Weights of a small transformer language model.
Size: 11 layers, width 192, 6 heads of 32, MLP 768 squared ReLU, vocabulary 2859.
Architecture: LayerNorm before each block, normalized queries and keys.
Training: a variant of Muon for these matrices, 4212 steps.
Each number is 128 + 24 x the weight over its row's rms, rounded and kept within 0 to 255. Layers, rows and columns count from 0. The size above them is the row's rms in percent of the matrix's.

# layer 6 attention query, 192x192, rms 0.113, rows 0-71, columns 96-191
size [ 80  79  96  87 101 111 101  99 100 100  77 117  98 102 105 105 101  95 101  97 106 103 110 105 108  87 102 110 109  97 103 104  79  75  94  92 101 103 110 103  79  99  98 102 120 109 109 109 112 114 108 114  96 115 110 106 111 105 106 109 108 109 104 104 108  97  90  97 106  92 108 107]
[[177 147 150 108 141  93 125 117 104 102 125 145 147 141 101 129 149 134 100 156 118 146 105  86 137 115 171  86 150  96 139 129 156 157 161  94  99  89 136  97 139 119 135 159 102 164 116 157 131 117 163 168  63 139  98 117  97 124  96 143 134 148 133 161 105 155 116 138 119 129 113  88 112 130 139 139 174 129  82 124 112 165  94 122 159  88 119 118 156 107 126 153  86 116 116 113]
 [142 134 137 104 111 129 146 161 104 151 106 103  98 100 149 167 130 114 119 135 122 100 164 146 120 151 183 159 117 150 128  99  81 120 156 153 160 131 172 129 129 131 103 140 167 131 152 146 116 156 132 126 123 133 137 127 113  58 136 122 114  93 141  76 145 122 170 131 139 160  83 122 148  91 149 137 140 155 102 144 187 145 115 111  84 143 145 134 113 126 131 139 136 147 105 143]
 [122 116 145 141 135 115 121 133 111  81 166 144 132 136 151 174  91 122 119 130 136 146 116 120 110 116 139 112 115 128 124 111 133 125  99  97 108 210 107 148  95 143 154 164 132 118 123 114 145 151  94 142 138 108 135 122  98 150 163 128 149 149 127 106 103 107 111 101  99  92 137 172 149 118  96 115 105 105 145 132  78 103 170 165 182 143  97 139 123 149 113 123 135 117 128 131]
 [137 142 112 110  86 151  88 152 173 163 124 153 157 126 194  87 164 142 113 126 149 117 133 131 125  93 128 110 139  78 136 128 126 148 107 136 158  96 138 102 149 135 109  66 138 145 150 140 142 153 169 144 134  60 152 106 119 119 183 128 106 100 119 159 143 127 134 118  88 127 143 126 117 116 109 161 146 141 118 123 159 148 122 128 137 133 134 122 171 102 129 116 122 169 135 121]
 [ 69 142  85 148 122 149 130 137 136 146 133  78 136 133 115 150 128 149 105 128 157 114 125 147 145 104 141 156 117  76 149  73 136  95  98 136 152 106 169 133 149 120 116 141 128  94 144 166 152 145 175 151 104  95 111 128  91 149 123 118 162 124 126 135 188 150 124 187 118 137  64 127 109 114 106 113 132 157 115 119 141 159 134 117 129 105 131 122 131 115 123 122 151 130 106  85]
 [123 115  82  98  91 127 161 164 144 121 132 124 145 126 132 133 150 124 109 114 113 108 120 142 111  96 141 152 137  95 155 133 156 149 107 111 163 131 119 123 130 116 105 132  94 155 134 135 107 126  76 111 137 127 101 104 163  95 120 131  90 105 111 193  88 138 150 107 153 106 141 115 150  88 124  98 100 198 131 135 106 168 114 123 155 120  97 134 170 126 117 100 138 113 139 133]
 [140  92 126 107 141 130 147 122  92 145 150 111 165 106 140  69 153 120 138 166 133 132 158 136 104 132 104 173 156 107 152 117 100 147 165 152 106 142  91  99 107 130 165 124 121  86 123 140 127 108 110 147 147 109 123 102  82 116 156 162 113 143 115 128 111 136 129 122 186  89  93 173  89 103 126 131 145 125 113 129 118 116 112 126 120 163 152 139 141 190 143  73 106 129 156 110]
 [160  95  91  82 110 137 135 122 128 125  79 148  84 108 109 159 123 125 132 122 116 135 141 187 137 158 168 148 114 138 123 111 185 134 110 185 153 157 126 131 123 123 131 117 124 110 125 121 131 109  79 132 159 130 154 174  93 117 118 121 102 156 156 151 102 100 127 121 137 120 145 128 157 112 136 126 104 114 179 105 145 103 160  98 113 134 169 100  99 115 106 104 152 129 101 126]
 [104 100 134 118 154 104 130 113 107 122 148 173 100 135 103 152  70 153 113 118 144 167  89 141  89 130 102 114 177 160  99 132 134 112 109 130 128 137  95 167 142 134 157 166  79 126 161 157 185 143 118 101 164  97 152 125 129 165 152 150 180 140  84 131 103  86 124  94  99 108 150 157 103 101 100 127 156 116 125 112  88  88 134 160 104 132 118 162 101 145 115 175 142 123 137 131]
 [156 137  87 120 131 123 179 123 144 147 100  92 111 128 138 119 177 109 105 123 116 127 153 131 148 161 174 105 116 114 173 132  82 100 145 131 132  74 156 122 157 130 128 142 141 144  90 127 119 131 163 157 101 102 111 151 142  59 143 130 109 131 124 136 149 140 132 128 104 136 118 128 111 113 153 156 121 122 100 160 166 161 103 103 108 113 130 133 128 153 161  99 123 145 123 142]
 [136 133  91 152  82 111 130 123 123 126  91 121 129 173  99 115 157 169 155 125 116  80 125 133 120 148 126 132 112 137 138 147  87 103 131 170 118 113 140 135 176 119 105 162  92 150 111 135 102 138 121 119 120 141 116 139 125  83 102 128 131 124 142 111 161 103 124 178 125 115 111 145 134 120 137  80 117 182 138 165 140 118  97 110 113 153 100 151  89 124 172 104 113 156  93 111]
 [123  99 158 120 154 168 129 110 125 103 170 149 115 107 143 154 118 127 111 153 122 150 136 105 121  96 166 138 134 127 154 120 137 165 139  90  81 154 111 151  68 145 121 149 139 133 143 107 132 165 124 156 139 131 145 148 124 143 116 145 118  93 129 158  87 119  92 148 103 119 148 151 122 148 136 128  91 128 145 125 121  85 154 159 154  99 123 135 114 111 105 150 127 120 141 126]
 [111 127  91 172 147 146 169 119 152 120 171 130 135 107 107 155 130  98 107 102 118 142 152 118 139  96 110 143 185 153 136 115 123 170 105 108  70 131 123 141 116 130 107 176 113 132 109 147 120 147 128  98 123 126 111 123 109 120 134 177 173 109 109  81  86 145 136  77 162 131  80  99 182 125 111 149 118 117 134  82  82 102 128 160 115 147 156 167 121 131 121 147  91 124  74 128]
 [182 147 133 183 149 161 145 181 113 135 137 110 160 125  91 122 126 127 149 136 121 118 168 116 164 138 100  87 134 155 113 149 100  89  94 112  82 123 162 103 143  98 122  93  79 123 150 140 144 135 149 130 136 113 125 113 139 113 153 138 128 108 104 108 129 126 146 143 129 135 128 112 133 133 150 150 131 136 132  80  92 163 128 130 115 163 125 127  96 138  99 111 138 128 152 113]
 [116 132 139 113 124 145 144  99 162 135 165 120  98 111  97 179 102 151 128 109 130 138 132 132 123 121  98 146 110 186 190 118 118 141 143 118 114 143  99 130 119  85 148 101 171 107 106 146 150 106  90 141 109 168 116 128 162 133 101 134 129 118 108 119 113  92 124 114 136 101  91  82 129  97 121 101  84 108 137 144 106  93 144 155 151 102 137 132 131  99 160 161 125  93 146 138]
 [127  93 129 116 135  81 150 166 149 166 168 142  93 158 187 162 143 157 114 113 146 150 120 146 142  99 114 151 122 109 122 156 115 139 117 105 104 134 116 147 167 127 116 113 132 128 130  84  90 138  98  90 142 143 161 116 191 144 102  94 124 136 123  79 136  92 157 141 143 126 124 152  96 140 117 110 112 122  92 112 121 166 151  95 101 129 113 156 119 155 114 148 155  90 132 142]
 [131 145 146 102 155 139 117 174 129  72 102 131 138 112  66 125  89 141 110 113 123 153 142 159  98 158 136 134 169 179 123 109 168 113 135 144 139 133 149 152 153 118 129  99  94 138 183  93 124 150 133 162 103 149  90 145 100 127 152 118 136 125  87 131 141 133 131 134  74 108 133 111 135  88 138  90  94 148 147 116 158 163 118 122 154 131 110 127 147 138 148 148 112 117 142 157]
 [105 111  55 136 140 155 130 122 127 152  95 126 110 142 117 112 122 114 132 164 152 129 130 127 132 112 114 153 149 168 115 110 112 114 151 187 156 102 134  89  77 139 100 155 146 120 121 122 117 117 113 156  86 111 125  87  96  82 152 128 135 146 157  89 128 139 147 190 140 146 149 117  89 134 136 108 107 165 144 146 117 141 131 141 162 120 127 157  98 169 135 114  96 141  82 141]
 [ 96 123 127 100 122 118  93 138 102 104 129 160 162 153 130  96 129 130 108 151 132  81  93 123 150 137 134 130 153 111  82 135 122 150  87 132 116 150  81 134 159 154 146  98 131 112  99 148 157 143 130 131 106 127  99 162 138 134 108 118 100 152 157 114 144 139 167 151 108  97 178 130 100 134 109 158 111 114 136  94 104 168 132 148  83 117  99  93 129 115 158 154 155 184 149 148]
 [139 116 143 104 148 132 135 113 109 106 121 112 122 147 119 122 159 122 136 178 123 144 108 142  86 121 102 130 137 119 146 117 106 132 174 143 126 100 159  97 108 126 167  88 115 142 155 122 136 137  84 128 135 147 121 114 124 109  95 157 111 156 156 154 110 139 139 141  71 166 127 113 146 124 124 117 141 154 142 152 119 109 136 100 102 156 156 136 135 138 173 141 157 132 129  87]
 [ 97 112 100 134 141 138 120  95 137 146  88 127 124 125 153 161 164  83 110  94 144 121  88 132 142 127 112 162 169 129 138 175  57 116  95 130 133 101 151 113 137 114 124 125 151 126 123 119 134 125 144 111  85  93 126 137 102  91 125 116 153 138 112 109  87 121 164 118  95 133 112 160 145 135 129 100  84 163 116  75  93 135 139 125 125 123 102 138 197 134 119 142  93 144 103 134]
 [127 105  90 172 176 104 145 131 138 125 152 126 127 108 131 137 119 134 147 100 126 162 150 181 103  77 145 118 102 143  94 128 145 128 129 125  99 146 149 106 162 135 132 151 104 118 109 172 116 147 144 124  93 128 117 107 153 139 100 113 123 146 134  52 103 141 152 125 164 143 108 207 127 170 114 110 127 171 147 153 123 137 138 140  86 112 146 112 160 100 143 108 134 114 154 127]
 [101 125 108 100 182 138 135 110  89 113  80 155 151 127 146 104 160  91 106 127  87 126 113 132 131 118 108  97  92 163 124 113 100 161 148  53 124 123 109 132 125 164 123 137  89 155 144 102 150  90 151 133 106 152 117 119 130 141 141 107 112 176 117 123 131  89 112 145 124 130 101 165 111 130 159 107 115 114 135 123 127 175 150 170 123 132 133 145  78 165 142 125 142 149 132 110]
 [160 138 108 124  90 178  97 101  98 132 157 121 164  85 124 143 165 139 108 112 115 139 155 136 103 127 124 145 122 129 108 179 138 137 149 123 108 136 140  94 128 125  95 138 145 140 149 171 163 119 133 143 163 164 128 115  81 191 133 181 171 132 130 104  75 115 118 132 157 161 133 126 150 105 144 134 134 107 137 120 124 150 125 134 107 126 154 133 146 116 141 125 110  93 119 126]
 [156 109 126 126  93 118  82 162 140 148 186  97 141 120 145  75 124 154 120 150 133  82 173 113 131 120 147 138 130 148 148  84 108 124  94  96 137 128 148 142 145 170 146  75 115 138 118 101 119 156 102 175 153 125 117 139 117 110 146 120 140  57 106  75 141 136 138 129 124  90  79 122 175 180 172 117 111 118 104 105 109 131 132 142 152 118  72 158 151 152 116 133  94  92 152 129]
 [103 120 139  79 158 147 134 141  91 144 120 120 145 150 132 124  82  99 189 149 109 137  71 112 131 118 133 131 122 115 137 135 146 106 135 131 102 103 117 135 142 137 147 127 162 128 150 137 101 126 160 133 141 135 123 100 134 147  94 159 149 147 160 147 167  67 120 137  92 113 121 112 128 141  83 123 115 129 165 132  91 129  80 112 139  89 114 109 144 125 109 149 143 104 155  95]
 [120 126 207 140 114  81 140 126 138 142 139 153 133 109 133 141 137 171 120 149 125  99 121 154 145 106 128 153  84 125 142 152 120 137 124 117 103 104 132  89 149 143 119 138 151 145  91 156 157 160 149 113 146 145 117 141 113 205  86 146  75 138 132  99 137 145 121 111 131  94 163  89 138 171 118 129 110 121 121 127  97 154 147 126 133 149 158 117 121 154 123 143 117 132 161 120]
 [138 125 130 101 135 116 141 123 144 148 115 123  98 142 174 137 142 103 161 127 101  76  57 151 118 128  97  76 155 139  65 133 114 154 128 115 121 121 130 148 134 119 117 142 124 118 151 127 131  99 112 170 131 147  96 154 114 125 117 141 124 137 125 181 162 125 110 145 167 127 102 122 133 142 118 140  92 105 143 107 122 154 131 124 130 151 108 113 152 108  95 128 148 166 155 111]
 [128 102 178 111 114 162 117 112 136 112 145 161 105 130 127 121 106 166  98  87 118 152 158 123 124 123 107 112 151 119 139  88 175 151 154 120 140 138 131 133 120 155 196 104 128  92  63 121 123 101 107 120 112 133 119  99 121 136  83 133  83 145 111 140 126 121 123 123  80 112  73 114 115 125 104  87  93 163 114 125 110 137 117 109 114 153 152  94 166 135 140  95 144 103 147 111]
 [113 113  66 115 119 117 133 118 128 129 101 116 136 101 129 108  90 131 119 107 131 101 151 128 161 180 127 128 120 131 156 152 103 105 119 111  85 166 120 119 131 168  93  87 135 114 125 113 124 165 174 129 139 120 145 119 101 183  67 130 129 138 153 102 119 113 108 119 112 118  88 125  90 138 119 112 144 138 107 121 128 127 149 127 152 110 137 130 114 126 114 130 137  97 179  94]
 [114 108 180 105 156 153  77 125 103 114 147 151 105 140  98  98 144  92 137 148 126 140 108 164 151 135 132 123 131 161 111 144 114 165 152 129 145 144 102 195 171  97 160 150 157  89 123 183  96 131 142 142 160 133 126 104 146 155 129 105  99 114  93  89 127 108  98 100 107 130 130 135 140 116 129  92 107 153  95  93 175 145 150 153 126 136 130 109 162  97 132 123 127 110  89 124]
 [118 110 134 124 156 153 129 143 132 135 139  98 119  99 148 161 116 130 129 135 132 167 125 140 142 124 102 137 126 109 133 117 117  96 157 125  74  97 132 166 108 124 121 118 104 151 120 154 121 151 142 140 136 106 150 172 150 120 102 142 142 123 158 135 122  87 113 115 129 132 133 156 163 126 122  64 109 128  87 167 149 181 107 124 113 100 113 151  95 116 118 114 123 188 105 172]
 [126  93 121 141 128 142 163 157  93  80 121 191 115 132 151 116 142 169 118 112 121 144 137  90 117  94 133 122 126 137 147 122 177 147 113 132 114 143 119 161 133 144 103 144 124  97 118 151 122 161 155 141 128 106 165 113 118 154 100 119 133  88 124 118  79 116 139 150 122 110 117 151 151 123  88 120 125  93 119 128 136 131 155 145 142 121 125 132 144 173 130 137 146 148 157 101]
 [104 127 101 134 143 155 100 110 137 158 156  91  92 105 157  78 125 138 153 110 138 170 123 115 133 155 119 143 129 156 112  95 126  95 142 182 143 130  73  98 141 136 147 136 108 103 149 140 108  96 140 130 136 147 126 165 114 121 130 133 114 150 154 163 129 128  90  89 161 106 157 110 103 159 134  83 133  98 148 126 130 113  98 142 164 115 107 106 164 144 129 161 118 117 104 138]
 [154  85 121 174 125 159 125 111 109 108 105 126 160 164  72 139 129 148 126 106 168 130 105 139 114 143 135 177 145  75 131 134  80 117 104 146 115 103  92 141 120 134 137 106 126 120 140 158 127 133 106 133 164 158  87 105  98  93 148 168  95 150 129 137 110 136 119 119 145  96 156 126 119 149 112 116 143 135  98 119 143  96 154 116 121 108 136 164 122 119  57 155 106 162 101 135]
 [164 136 151 172 107 123 146 133 130 134  94 148 179 121 128 100 106 160 100  81 165  90 135 129 156 148 149 173 122 118  86  85 162 106 141 113 148 121 115 150 156 110 152 118 124 150 118 130 142 129 154 165 137 124  98 101  88 100  94 129 165 182 167 111 108 151 131 112 106 100 114  88 128 103 131 109 122 154 126 158  96 101 136 156 124 131 113 123  90 169 150 121 121 150 143 135]
 [107 127 113 136 147  98 143 134 157 134 124 142 136  73 133 135 113 136 115 121 140 163 138 152 133 137 126 125 103 144 104  97 149 154 168  98 158 129 121 111 169 132  67  92 171 105  95 126 156 127 117 125 134  93 124 123 124 123 116  84  77  96 162 105 129 125 147 171 102 154 123 188 137 127 170 107 150 124  93 125 137 163 104 103  96 119 138 116 118 132 168 129 126 137 135 121]
 [143 111 140 173 115 126 165 139 147 174  97 113 110 133 121 136 107  60 160 171  99 138 171 145 112 154 107 115 140 124 123 125 157 173 132 165 102 147 117 100 119 133 125 123 126  84 116 161 176 131 135 124  83 156 159 136  92 129 114 136 122 107 114 105 119 112 138 134 123 125 155 161 170 156 135 134 143 123 175 116 152 130 120 163 140 101 132  94 139 167 165 114 118 133 129 139]
 [105  99 163 133  95 141 112 136 159 113 115 156 130 149 130 128 100 149 100 118 116 125 121 138 160 159 122 170 106 166 147 111 107 124  91 137 112 152 137 136 174  98 123  94 153 128 165 137 113 118 165 131 133 150 108 155 127 135 103 107 124 170  64 107 120 133 138 124 105 152  92 118 121 131 140 105 128 156  85 118 139 101 164 153 149 122 146 158 169 107 137 107  73  35  80 102]
 [112 142 111 100 119  95 132 170 122 142 141 151 150 160 133 119 123 123 132 162 139  88 171 154 125  59 151 142 121 163 127 128 122  77 105 153 154 101 189 137 132 148 157 129  99 113 155 131 122 118 101 125 119 147 141  97 153  92 114 120 152 112 124 162 138  96 139 135 105 172 144 167 106 158 146  74  87 175 152 105 149 143 115 108 140 142  87 119 156 156 131 130 153  83 133 145]
 [152 117 126 172 125 159 122 104  90 145  91 127 160 171  85 118 117 100 124 146 120 123 151 132 131 139 131 111 113 114 137 136 119 105 145  98 143 160 136 160  71 116 145 141 129 154 133 120 111 127 175  80 146 108 157 105 135 158 116 126 122  91 115 155 137 126 139 152 121  98 135 126 153 113 129 112 107 185 111 113 132 112  83 193 124 134 144 134 134 155 117 142 121 138  75 103]
 [140 122 144  93  97 106 102 162 182 141  99  95 134 124  96 157 120 151 116 115 109 104 155 172 128 153 155 140 132 154 160  95 126 112 128 157 108 121 134 136 134 142 146 106  89  98 100 123 126 120  96 122 129 131 139 117 103 145 160 137 147 152 149 113 155 124 102  98 115 146  77 108  83 112 138 149 135 117 114 145 189 142 105  71 132 110 137  93 107  72 160 121 111 136 116 112]
 [113 126 102  99 103 129 160 119 104 111 203 169 103 135 125 133 111 112 106 159 103 146 181  94  94 102 150 164 120 103  97 152 106 148 125  66 129 138 148  87 117 178 140 134 117 180 107 142 124 109 128 121  88  92 143 128 149 116  99 140  86 126 140 123 163 115 120 136 134 137 155 176 135 111  91 135  90 135 163 131 126 130 166 125 134 132 119 148 175 165 110 124 119 145 153 106]
 [131 140 136  72 135 154 136 134 132 105 182 150 135 111 104 140 116 103  87 130 130 104 152 100 109 128 138 121 127 122 182 134 124 162 136 114 137 121 119  69  68 133 142 150 134 155  90 145 115 121 145 133  99 122 128 112 112 124 122 122  90 145 110 128 127 150 129 156 136 130 140 150 125 125 119 167 110 144 148 157 130 109 136 110 124 138  98 150 139 160  91 105  92 155 132 123]
 [134 119 166 134 143 138 126 151 163 126 134 129 131 110 111 158 102 134 151 111 147 118 107  97 122  85  89 115 137 155 106 155 103 165 174 148 105 121  89 124 139 157 140 146 142 169 130 163 151 139 136 124 129 142 142 132 111  97 151 148  95 106 143 117  91 151 124 151 166 143 108 144 162 106 111 126 128  95 138 130  97 133 141 111 138 134 141 164 141 128 147 141 112 204 126 111]
 [111 157 122 150 155 108 111  98 139 121  96 137 115  96 134 151 140 127  67 116 135 125 151  83 115 163 134 123 133  88  94 138  43 154 136 147 111 101  99 149 138 140 132  87 146 116 109 141 103 148  69  90 163 113 116 144 115 140 113 109  83  61 164 129 145 154 136 142 100 154 159 105 117 116 121  98 132 118 104 134 152 163 161  97 122 129 120 159 121 126 148 152 134 131 150 163]
 [110 158 128 107 107  89 115 118 124 171 107 113 141 109  98 139 114 132 166 133 101  78 129 159 155 116 145 147 164 155 155 105 138 113 111 167 115 129 154 134 110  98 140 135 172 133 166 127 135 137 121 135 138 122 109 134  90 109 117  95 158 112 131  90  99 188 120  81 160 135 114 141 167 121 169 182  85 118 151 148 147 143 167 102 160 115 129 126 104  95 118 103  83 114 144 117]
 [151 135 128 165 145 103  86 129 114 175 163 121 115 145 117 166 154 118  83 135 101 119 123 182 124 134 146 163 135  92 133 135  90 125 129 103 138 143 137 122 122 127 119 135 130 120 158 115 101 103 122 140 159 112 136 144 119 144 128 142  84 127  85  97  96 158 160  82 183  98 136 140 133 126 118  97 103 145 119 111 120 129 133 151 124 145  99 180  60 113  93 153 109 152 128 175]
 [129 116  90 141 137 144 167 176 137 102 111 102 153 125  67 167 104 143 149 119 136 145 157  96 141 158  99 124  75 151 135 106 109 138  77 170 154 158 143 116 127 133 152 171 126 131 113 189 128 143 118 115 145 153 162 121 118 122 146 168 117 115 120 122 169  91 133 145 119 135 111 106 105 123 115  88 142 161  93 134 113 122 118 180 166 109 142 115 120 117 149 116  91 136 119 132]
 [ 86 140 107  76  90 128 128 116  92 127  97 116 118 113 105 156 126 122 156 110 117 109 127 141 104 132 125 191 100 122 164 108 139 158 141 101 143 120 135 139 134 121 154 118 138 130 120 126  99 114 136 141 124 147 132 130  95 106  96 144 109 174  85 139 103 105 160 108 109 127 128  90 131 126 118 170 180 106 178 111 142 104 142 156 126 137 146 120 117 166 156 114 130 100 120 116]
 [156 118 139 140 162 139 101 117  83 125 181 141 147 125 118  98 145 111 119 144 123 147 113 119 148 113 106  85 107 132  72  75 148 132 128 168 153 135 107 124 150 130 141 143 100 123 106  88 152 111 155  98 133 133 134 140 162  96 134 111 134 132 120 113 144 115 157 113 113  92 162 111 121 144 142 154 132  96 110 171  76 155 159 153 136 105 146 122  79  95 141 135 157 118 129 168]
 [160 137 101 161  65 145 104 152 146 163 129 145 128 122 157 112  93 135 127 110 127 119 140 167 111 167 146 165 122  83 126 124 163 121  91 160 137 142 146 150 135 118 129  93 117 133  97 124 160 114 158 137 117 162 174 125 127  85 126 136 140  55 119 136 142 144 138  94 111 129 128 129 183 138 150 105 125 166 115 149 171 118 158 136 100 126 156  88 120 119 131 135 123 142 135 164]
 [138 123  88 108 119 108  75 127 154 131 122 121 115 134 132 160 148 172 119 128 112 140 174 116 200 134 140 118 150  91 151 156 152  60 145 127 122 126 116 157 124 139 108 139 132 137 142 101  97 103 121 143 120 134 118  87 129 158 157 135 111  86 162 122 134  63 125 134 158 122  84 192 127 103 116 100 133 162  78 155 139 146  93 123  91 126  95 129 121 120 118 150 115 106 111 153]
 [143 114 168 127 122 100 127 175 116 139 172  84 108 123  83 181 139 106 130 119 145 106 108 119 112 137 127 135 125  92  75 125 139  75  89 116 124 145 130 143 143 104  98  78  88 113 132  83 113 142 137 107 125  99 152 134  94 135  97 151 182 119  94 147 148 153 124 160 122 133 164 146 148 156 109 113 147 134 157 134 119 128 149 106  85 159  82 203 108 110 111 137 108 127 143 130]
 [148 154 106 108 133 118 129 145 118 158 170 144 135 163 117 118 130 124 141 148 142 130 160 108 154 102 182 111 142 112 127 147 102 148 158 144 120 131 110 113 139 114 104 136 141 132 124 111 144 102  93 158 119 109 116 173 159 142 115 133  79 151 139 150 152 170 159 166 149 103  90  99 122 139 118 121 105 154 116 173 136 187 154 105 121 129 125 123 130 124 116  57  95 110 131 157]
 [ 89 119  93 157  91 153 120 107 103 143  53 131 144  98 118 180 127 137 138 119 154 144 121  94 118 174 130 128 121 117 153 145 192  90 165 144 120 124 119 162 126 100 125 139 144 119 134 132 108 122 128 110 156 120 164 148 119 156 132 109 108 151 107 142 104 129 164 128 131 132 121 111 132 123 136 111 107 132 135 137 119 147 138 105 162 200 147 143 108 139 110 144 131 122 151 139]
 [126 165  79 129 131 114  76 124 112 148 106  94 162 126 116 154 157 113 129 158 135 150 145 136 119 144 144 130 122 147 122 172 100 142 156 149 153 171  77 113  89 122 113 126 148  75 179  99 153 104 104 141 129 149 134 160 147  67 150 103  88 113 157 102 167 134 115 148 139 107 103 108 100 127 174 135 131 123 132 107 113 126 131  90 149 144 113 137 111 114 123 108 112 119 108 140]
 [162 144 164 120 181 103 119 170 147  91 103  80 130 103 128  99 161 111 136 106 139  78 132 102 142 126 135 149 166 123 140 158  85 130 100 145  83 126 117 139 134 100 136 164 126 124 128 117 132  95 112 106 129  75 137 114 147 134 107 125 132 110 167 145 134 168 163 116 159 136 145 107 125 161 142 110 128 125 116 130 142 204 100 167 139 136 109 104 123 144 154 136 136 113 150 192]
 [119 135 128 141 126 132 161 109 104 128 116 155  87 141  92 153  78 132 149  97 154 121 155 123 169 127 107 122 176 102 100 155 131 115 138 112 160  73 126 128 145 150  98  99 133 149 130 128 115 101 138 124 126  99  94 142 145 108 142 115  87 135 158 126  95 169 125  93 146 136 154 139 125 122 121 187  92 127 158 136 133  97 107 179 103 131 138 115  94 121 142 107 148 130 152 146]
 [186 146 107 140 113 137 123 137 109 146 139 105 119 137 138 137 101 113 139 105 147 147  93 104 132 111 142 119 142 149 115 126 132 144 149 114 141 133  96 128 123 139 129 138 112  80 109 139 156 112 132 139 144 157 118 111 140 125 132 158 129 143  86 125 116 126 166 145  77  92 147  82 108 139 119 149  98 151 109 114 130 152 132 148  89  94  94  86 142  92  96 128 133 155 144  88]
 [140 150 137 110 129 164  97 173 121 138 146 112 108 119 110 170 118 175 124 112 158 133 129 131 137 141 116 104 102 120 147 139 143 129  84 121 137 106 123 182 126 134  98 157 115  72 161 127 159 123 120 122 132 136 140 139 125 110 123  97 144 153 142 163 104 132 108  98 154 167 126 123 184  84 164 133 108 106 145 121 117 125 134 103 117 164 105 103  93 140  72 125  76  82  96 116]
 [106 126 147 151 102 162 127 145 128 170 109 117 134 122 124 123 149 117 127 119 154 149 189  60 108 130 120 137 118 149 100 131 116 144 148  68 143 117 106 117  94 130  96  88 137 168 115 136 113 149 154  97 128 154 126 118 111 135 155 151 139 143 140 150 129 112 180 176 150 143 172 132 105 108 149  79 157 118 100 177 105  82  89 109 135 151 152 189  88  82 131 125 144  81 104 107]
 [156 142 114 173 172 131 117 112  80 158 107 141 138 148 132  98 132 100 109 112 163 143 152 147 154 144 128 120  91 148 164 124 108 119 124 140 108 106 100 109 130  91 145 130 120 156 128 108 118 129 128 142 107 121 122 113 124 141 135 106 124 177 114 163 152  97  96 145 124 139 138 138 139 114 141 168 147 118 152 104 208 153 155  96  87 145 107 100 123 123 143 154 137  73 105 147]
 [178 100  95 163 139 146 168 150 114 109 129 134 103 117 126 161 116 142 141 142  95 129 109 170 114 142 115 164 140 166 127 126 109 120 147 130 141 126  95 156 141 139 107 104 129  97 135 115 108  92  63 123 167 123 126 128 143 144 117 133 176 165 160 117 123  60 126  88 179 120 143 160 151 125 149 105 117 141 104 147 105 130 116  87 145 103 140 152 132 144 104 113 174 140 131 142]
 [132 143 143 111 132 141 153 111 139 162 186 152 110 140 113  96  97 100 129 128 119 142 140 110  75 131 148 138 118 143  95 143 131 122 124 137 164 123 103 117 138 147 106 129 107 148 125 148 129 141 115 117 138  94 101 185 150 122 126 153 114 130 121 111 154 146 105  58  98 138 165 151 157  88 102 131 128 143 139  81 115 132 116  88 131  97 105  98 152 148 153 133 101  77 140 101]
 [ 93 124 120 156 146 102 118 129  93 140 105 123 114  80 118 164 152  98  89 134  82 144 152 145 162 125  85 126 135 150 149 100 124 157 128 136 131 114 140 109 131 151 118 149  96 144 117 105 114 128 146 147 136 108 139 108 117  90 138 100 111  95 114 165 132 104 167 154 149 162  77 158  91 130 183 105 124 160 108 143 132 130 151 133 140 137 125 162 108 103  97 153 143 148 113 135]
 [115 138 128 132 103 172 129 151 109 136 105 123 121 100 138 183 114 126 136  96 137 128 115 138 148 103 116 118 143 135 129  99 137 132 124 141 134 108 108  92 114 167 138 109  88 129 138  81 132 118 108 164 146 130 102  71  72 136 149 107 154 145 117 113 107 107 113 144 166 166  75 150 136 179 163 128 142 187  96 157 162 101 150 149 133 122 129 167 100 108 127 154 134 160 148 121]
 [142 133 103 155 134 140 106 157  96 128  91 143 151 139 126 114 122 130 131 135 101  92 129 163 131 124 105 120 123 131 165 137 129 113 169 150 141 109 133 140 151 132 128  79 119 101 120 165 106 111 169 102 129 108 138 120 104 117 146 108  80 123 126 156 183 109 142 202 144 144 107 157 102 134 135  90 154 177 131 133 158 139 106 158 126 150 145 104 136  87 187 142 159 105 104  81]
 [134  97 145 133 158 141 112  65 136 135 131 164 128 197 155  45 125 127 118 126 121 156 158 124 107  89 135  82 125 163 118 146 173 135 155 113  87 127 156 157  89 110 134 130 177 147 143 126 107 119 112 112 134 104 120 143 109 119 101 122  98 141 125 142 119 162 143 112  72  91 173 123 150 128 118 152 149 112 148 124 107 185 114 124 145 111  98 119 174 117 128 125 123 153 143 118]
 [140 113 128 107 177  89  86 114  95 125 129 170 173 147 151 132 156 117 102 131 130 174 146 123 165 158  83  84 144  65 121 166 144 123 143 138 138 137 140 116  78 128 152 122 112  97 128 110 135 148 159 121 163 122 113 104 153 148 137  98 171 114 128  76  90 123 139 130 133 145 128 133  95 109 132 119 149  97 125 118 129  73 129  80  96 144 112 162 169 146  90 190 118 140  98 137]
 [126 162 150 143 103 159 136 106 128 119 106 101 127 121 135 163 161 137 103 131 128 131  88 131 181 156  69 132 143 108 113 155 146 140 116 128 146 134  98 148 119 141 118 153 144 163 127 129 126  88 148 142 132 146 141  94 131  97 119 157 195 112 136 113 147  60 113 142 101 105 110 109 104 143 120 114 160 111 136 122  99  72 103 179 107 123 168 126 152 117 116 126 141 172 118 132]
 [125 136 122  69 126 121 153 153 141 119 144 117 144 108  88 133 164 108 153 100 171 127 104 154 141 107  98 138 147 100 105 177 130 135 119  63 138 105 102 132 108 149 113 129 160 153 120 168 151 140 148 135 130 168  81 100 129 159 129 112 122 146 123 107 138 185 152 136 131 140 151 147 107 141 133 104 138 115 130  94  95 155 139 104  93 118 133 148 115 127 156 134 108 161 143 114]]